config = dict(
    num_hidden_layers=9,
    hidden_size=256,
    num_attention_heads=2,
    num_key_value_heads=2,
    head_dim=128,
    intermediate_size=1024,
    vocab_size=512,
    hidden_act='squared_relu',
    norm='layernorm',
    norm_place='pre',
    norm_eps=1e-05,
    positions='rope',
    rope_theta=11700.0,
    rope_fraction=0.25,
    qk_norm=False,
    attn_scale=0.0884,
    bias='all',
    tie_word_embeddings=True,
    parallel_block=True,
    init='normal',
    init_std_qkv=0.0531,
    init_std_o=0.0,
    init_std_up=0.0531,
    init_std_down=0.0,
    init_mimetic=0.5,
    optimizer='soap_variant',
    learning_rate=0.00593,
    lr_mult_o=1.56,
    beta1=0.95,
    beta2=0.95,
    lr_head=0.00624,
    max_grad_norm=0.5,
    warmup_steps=200,
    schedule='wsd',
    decay_fraction=1.0,
    decay_shape='linear',
    final_lr_fraction=0.0,
    batch_tokens=32768,
    max_seq_len=512,
    doc_mask=False,
    train_tokens=136900000,
    max_steps=4178,
    dataset='wikipedia_en',
)
Each number is 128 + 24 x the weight over its row's rms, rounded and kept within 0 to 255. Layers, rows and columns count from 0. The size above them is the row's rms in percent of the matrix's.

# layer 6 attention query, 256x256, rms 0.117, rows 0-24, columns 128-255
size [ 53  62  69  88  76  91  68  83 100  97 103 111 113 116 116 107  65  65  68  70  76  75  73  70 105]
[[109 136 145  75 127 122 162 108 124 122 109 153 179 132 142 151 161 149 118  66 111 138 155 115 172 123 151 152 119 120 125 134 168 145 131 119 128  74 168 101 106 110  88 113 113 159 100 129 127 147  90 155 162 129  97 111  96 141 122 120 152  81 124 135 106 139 104  90 115 111 136 147 147  85 139 160  97  89 123 111 171 160 143 138 117 117  94 107 136 176 108 150  98 158 143 156 127 148 123 107 107 165 138 105 133 136 145 102 140 124 135 173 121 126 135 104 174 115 114  77  95 145 150  97 168 114 107  92]
 [ 83 103 118 133 145 143 139 116 163  87 140 104 138 156  91 118 138  95 113 129 145 116 103 107 137 139 178 126 108 141 138 159  84 113 114 105 141 140 103 126 106 116 114 145 142 120 133 104 118 130 147 135 131 132 110 115  93 123 136 136 127  78  55 148 118 142 114  94  92  98 120 130 132  86  99 115 123 143 102 113 142 117  71 135 128 129 128 119 121 117 130 172 136 130  92 103 136 140  88 154 149 109  94 137  72  93 145 128 136 120 109 149 119 126 129 117  94 139 109  93 138 142 107 179 139 126 154 120]
 [ 73 129  95 144 105  96 116 122 151 135 128 127 137 144 165  77 136 121  86  89 128 115  90 112 133 180 132 121 101 157 129 120 120 103 123 132 182 133 122  88 162 154 112 123 148 133 108 125 106 101 109 107 116 115 140 115 107 147 152 126 162  97 115 112 130 131 171 145 132 141 124 159 139 105  87 103 176 138 126 135 136  87 150 115 126 115 117 128 135 138 119 135 118 140  87 143 142  82  99 100 162 120  98 114 104 138 159 178 107 149 160 102 113 117  88 105  94 115 120 122 135 126 118 156 115 138 115 161]
 [ 98 144 160 103 123 125 154 111  58  99 139 140 181 103 147 135 125 102  78 123 148 122 163 101 147 122  95 109 132 141 172 163 109 140 141 156 106  86 169  93 126 149 118  93 100 118 148 160 114 135  93 110  97 109 114 122  95 101 109 127 121  96 124 121 133 155 100 109 142 119 106 130 103 132 131 136 141 106 134 114  99 109 141 143 145  86 105 128 124 148 143 162 119 130 149 159 109 102  90 129 105 126 141 105 119 168 121 132 107 163 119 151 120  97 129 115  97 163 170  88  94 127 125 159  90 146 131 121]
 [122 142 123 152 130 114  46 150 172 128 148 124 152  94 101 128  84 111 158 118 139 151  95 158  93 103 156 145 132 138 106 104 110 131 116 130 162 154 142 108 119 171  98 127 118 122 138 148  99 129 127 137 122 104 103  88 141 172 169 120 168  99 150 106 160 167 161 128 164 135 120 115 164 140 154 116 122 107 124 101 136 159  87 120 116 151 163 109 116 108 138 151 164 146 130  84 147 107 150 113 142 115 132 138  68  90 120 141 127  95 144 164 117 122 129 127 133 127 104 153 147 135 135 111 115 136 110 121]
 [136 148 122 132 148  86 104  94 173 138 148  92 163 126 114 120 106 138  89 145  91 119 100 106 151 129 189 138 133 116 100 128 118 153 105 124 166 164 136 133 155 146  71 133 138  91  91 131 155 112 170 166 187 139 153 103 138 150 162 162 182 141 133 114 120 122 138 118 165 153 167 131 147 146 113 106 127 139 116 148 144 133 149 141 125 150 159 100 136 117 129 128 106 140 138  87 157 133 159 114 154 135 110 151 124 125 102 119 139 109 139 130 135 154 125 113 122  92 122 148 160 136 128 124 142 127 119  92]
 [149  76 126 135 167 130  43 140 154 146 146 119 157 147 143 134 101 119 145 106 104 121  99 141 132 194 180  97 137 143  96 111 127 123 143 180 160 161 149 147 133 137  98 142 133 124 102 129 112 132 133 139 134 146 113  75 110 167 132 133 135 161 142 102 121 127 110 154 160 102 107 139 159 124 104 115 146 136 131 150 153 162 128 157 147  99 161 132 122  97 146 128 124 111 147 100 143 124 115 157 110 141 131 115  88 129 140 121 133 104 105 141 115  97 103 106 129 126  92 148 165  98 138 122 105  70 115 150]
 [147 112 113 105 173 159  74 144 145 182 177 108 152 124 151 139 108 149 112 111 125 104 130  75 156 180 172 158 171 189 135 123 124 144 116 153 138 160 157 185 170 122 122 117 167 145 105 104 104 136 143 144 133 163 129 118 137 139 133 143 131 144 148 112 145  93 130 163 143 110 106 136 162 121 115 104 138 119 144 168 130 166 144 172 171 110 155 153 146  95 134 146 124 133 118 123 108 141 150 144 131 147 124 132 127 165 100 117 156  91 124 108 142 118  88 100 163 137 102 168 146 130 145 128 109 123  92 131]
 [120 153 147 148  94 114  95 129 182 130 104  85  69 125 115  97 120 128  99 125 108 136 129 125 147 101 137 129 113 102 127  82 101 164 124 122 139 116 118 100  93 144  78 109 111 131 164 155 161 112 166  99 131 120 151  92 131 128 129 141 118 140 160 130 135 100 167  67 163 145 187 127 142 119 136 102 109 121 120 129 107 144 118 143  92 149 112 107 109 127 112  87 112 137 156 114 121 167 107 121 153 131 101 123 110  95 116 134 117 115 147  95 132 153 147 137  99 140 119 105 150 150  65 109 125 127 144  66]
 [110 120  90 136 121 128 151 150 112 124 161 177 136 134 143 103 123 138 137  98 126 146 141 154 132  64 103 101 144 111 157 141 129 119 124 110 135 140 119 161 165 107 168 113 100 120 142 115 135 133 137 112  89 124 124 137 142 117  81 138 139 112 115  93 120 152 100 137 126 129 129 106 144 143 186 130 150 151 120  90 190 128 139  87  91 102  98 103 124 182 163 156 155 132 115 142 110 135 108  95 103  67  95  96 174 118 121 126 103 124 127 138 131 141  98 144 112 144 146 127 118 107 128  77 126 155 130 138]
 [157 113 123  85  83 112 168 149 125 148  86 167 110 148 160 175 122 126 168 138 114 102 149 122  97 197  96 130 108 146 117 126 131 128 106 148  99 143 135 169 110 142 155 121 101 148 168 156 129 152 160 168 169 151 158 159 122  96 109 163 116 151 115 128 152  87 126 174 123 136 130 163 126 173 169 125 146 133 115 151 145 127 128 125 143 137  89 120 153 150 111 144 101 112 144 128 142 111 137 122 188 146 128 113 135 133 156 106 172 143 149 144 159 119 163 161 175 117 126 154 121 115 145 149 131 142 123 156]
 [115 139 127 114 117 152 125 138 129 169 125 127 100 138 131 141 106 134 116 165 156 116 135 122 146 148 123 109 134  69 152 153 114 148 141 138 119 173 131 161 109 175 150 104 163 156 105 121 178 144 150 174 125 104 100 113 105 138 112 135 127 123 151 102 144  97 109 121 108 130  82 133  76  75 116 162 130 127 118 178 139 152 152 118 110 127 140 151 102 134  98  97  93 127 111  86 102 119 123  93 134 118 140 102 118 123 105  93 113 139 126 132 139 165 149 106 130 106 136 122 152 115  89 122 159  88 128 157]
 [136 178 131 137 128 114 120  95  71 148  96 158 141 117 117 122  95 111 116 129 148 116 149 139 193 124 135 164 166 119 147 131 132 130 113 136 126 131 124 112  88 156  81 152 160 120  92 126 123  88 108  63 107 156 181 113 118 134 135 120 161 138 121 102 134 122 141 122 139 145 123 141 115 120 123 120 113  96 131 142  65 123 139 117  86 159 171 136 108 105 117  94 170 137 126 165 139 120  87  90 167 146 126 139 167 128 129 162 129 157 111 133 126 106 135 122 116 144 133 126 119 123 121  53 155 151  84 147]
 [ 59 117 137 112 142 128 111 133 117  89 141 111 126 118 132 126 117 146 150 123 126 137 171 147 128 119 171  79 116 107  98  78 126 104 137 119 110 147 182 140 140 147 141 148 107 139 117 121 151 113 140  76 123 112 143 139 116 138 150 124 139 130 130 121 147  82 137 124 113 142 131  74 182  82 142  82 114 158 118 138 115 102  97 114 160 132 102 146 178 190 132 158 103 124 150 107 168 147 156 135 141 140 127 131 142 148  99 130 132 151 140 145 129 141 129  97 133 152 115 122 156 128 152 133 129 136 126 154]
 [131 118 152  56 119 117 144 117  93  80  99 156 127 134 187 160 158 123 129  96 128 143  95 119  91 145 132 135 164 146  83  95  93 142 165 152 116 112  92 119 123 145 116 115 148 100 143 138 114  91 137  62 127 118 110 105 129  92 157 140 103 112 125  73  75  93 133 137 136 102 121 126 140 154 110 151 138 117 111 122 138  73 162 128 105 113 131 121 111 122 141 157 127  65 145 122 154 138 138 127 123 123 159 116  90  71 113 106  86 149 119 130 127 126  63  89 133 133 147 114 108 137 123 108 151 143 139 148]
 [115 106 114 150 152 155 132 102 141 158 113 133 128 134  86 132 138 112 145 136 149 115 125 125 136 183 126  58 137 125 129 150 100 177 129 120  85 125 135 147 118 147 133 149 125 120 154 136 134 122 161 105 109 134 148  96 143 122 128 123  98 140 167 114 146  79 152 131 129 144 115  75 123 166 159 136  68 110 138 110 149 166 134 176 125 105 154 130 139 108 136 120 141 122 116 127 167 151  94 122 187 146 154 121 102 139 133 155 129 149 185  99 133 139  92 173 174 130 155 148 135 130 111 149 138 161 124  83]
 [137  94 121 155 149 142 119  77 117 161 125 161 135 166 155  95 145 148 153 150 139 125 111 153 131  64 162 153 123 132 117 139 145  98 141  75 161 120 139 164 136 146 114 146 127 139 127 154 163 115 176 141 105 159 147 126 145 163 119 132 125 112 140 113 156 115 161  96 156 139 115 126 131 142 130 149 141 127 133 147 123 143 112 118 200 166 119 135 108 135 104 112 186 153  98  76 129 180 121 131 138 110  85 129  90 128 139  76 167 100 114 163 131 143 112 175  64 140 134 114 134 137 124 164 142 111 123 113]
 [112 134 117 130 156 134 137 110  72 119 129 146 121 143 188 136 157 164 146  99 146  88 158 133 114 112 140 159 128 135 115 122  93 136 167 114 160 110 152 140 124 133 130 121 116 133 129 124 115 129 174 151 101 150 127 118  89 125 133 132  95 142 140 139 137  88 121  98 122 146 119 142  82 175 139 130 208 111 185 177  85 142 106 112 114 120 139 138  80 139 106 145  78 144 118 120 105 116 189 145 126 117 113 161 138 134 121 125 110 140 139 152 193 113  92 166 107 173 139 120 138  85 130 116  88  97 144 135]
 [134 135 147 120 128 150 131  89  76 136 167 138 146 147  73 100 134  94 111 153 113 128 165 118 149 137 130 170 141 124  62 141 109 166 145  97 116  90  93 160  83 110  93 103 112 139 130 137  95 135 137 128 114 135  90 151 115 157 156 122 106 149 123 120 128 125 118 143 128 144 113 124 104 152 151 144 144  84 109 130 103 101 121  87 140  80 106 141 113 176 120 143 149 159 104 136  70 127 154 105 124 130 150 111 156 155 124 133 156 120 142 130 138 118  91 147 137 165 116 102 102 115 123 135  94 148 136 159]
 [118 168 150  60 146 122 173 103  93 116 114 112 148 153 102 118 149 106 104 150  99 102 158  96 141 140 130 107 151  80  78 143 131 172 156 128 104 100 128 130 120 111 100 126  84 172 114 153 137 115 134 152 127 139 138 138 123 136 125 151  82 166 143 179 106 124  88 145 113 152 138 162 112 112 113 117 142 136 103 119 140 105 136 141 135  97  95 124 138  91 130 117 131 126 125 198  91 131 143 144 114 139 152 120 176 137  75 110 127 141 133 132 146 142 161 107 136 112 141 129 129 160 141 146 126  80 115 105]
 [ 85 111 163 160 110 143 113 122  98 110 116 116 125 137 162 160 172  80 129 112 148 126 148 150 102 149  98 159 129 150 155 122 107 118 146 124 118  84 123 106  94 148 141 134  95 141 129 166  91 138  79  99  84  83 109 145  99 118 123 115  83 103  84 131 145 174 140  91 107 139  89 123  83 102 146 131 165 107 139  83 104 102  98 155 162 100 115 149 111 118 142 139 127 137 134 120 117 120 108 142 119 122 136 155 149 132 140 142 148 152 125 140 144 116 142 131  88 183 144  91 145 146 104 133 111 124 128 157]
 [132 138 148 199 122 118  72 129 153 118 123  74 149 124  90  87 100 102 115  71 130 136 122 182 126 153 132 156 102 128 106 105 125 151 112 123 138 128 153 117 118 144 120 122  83  97 114 141 106 140 115 110 135  84 112 105 152 141 146 124 105  72 135 139 156 167 142  83 164 119 133  98 125 110 131  97 118  76 141 160 148 148  96 141 127 125 136 117 119  78 165 129 112 118 127  94 146 105  90 130 155 141  93 129  80  98 146 130 172 111 129 121 124  86 107 155  81  99 162 100  94 129 142 143 115 118 170 119]
 [131  99 128 164 107 125  89 117 143 126 121 119 124  97 133  94 131 109  92  93 166 137 120 131 107 123  78 137 112 120 101 120 143 121 131 127 122  85  88 102 126 168 121 134 114 127 128 166 136 109 146  94  89 115 108 106 159  98 117 146 120 115 124 115 124 169 125 100 113 156 117  95 101 115 155 127  85  89  99  94  95 101 140 133  98 107 149 158 119 126 141 103 107 112 106 136 161  89  79 136  96 133 152 131 121  61  96 119 157 139 108 118 127 120 120 102  81 151 181  89 107  92 112 114 105 144 144 133]
 [149 137  85 178 133 116  91 123 145 157 139  91 120 100 131  82  84 125  93 110 135 124 128 138 140 138 121 151  97 145 117  88  87 133 106 115 150 113 136 110 140 158  70 137 132 112 115 149 156 164 144 145 124 131 101 121 112 136 135 150 140 114 143 114  99 130 168  83 155 115 165 136 139  85 121  96  97  89 111 143 138 153 136 136 106 139 131 120 120  97 136  99 112 117 103  94 150 121 112 116 120 127  91 124  84 102 109 161 148 110 119 132 116 124 124 137 125 106 130 103 127 157  86 115 117 129 151 100]
 [120 145 154 141 105 103 143 108  90  92  81 103 128 108  82  84 141 157 132 139 138 127 125 144 111  89 155 114 133  84  93 100 103 159 132  99 136  93 129 110 102 148  68 127 107  99 124 141 141 143 102 116 133  99 144 131 115 166 147 121 133 130  94 136 146 156 142  76 130 133 126 139 114 111 165 147 126 148 146 120  85  79  87 101 134 158 128 117 131  99 124 126  96 122 105 101 115 102 104 116 120 150 136 121  70  90 124 139 126 117 130 134 131  90 168 106 126 165 142  84 147 130 114 134 169 139 152  96]]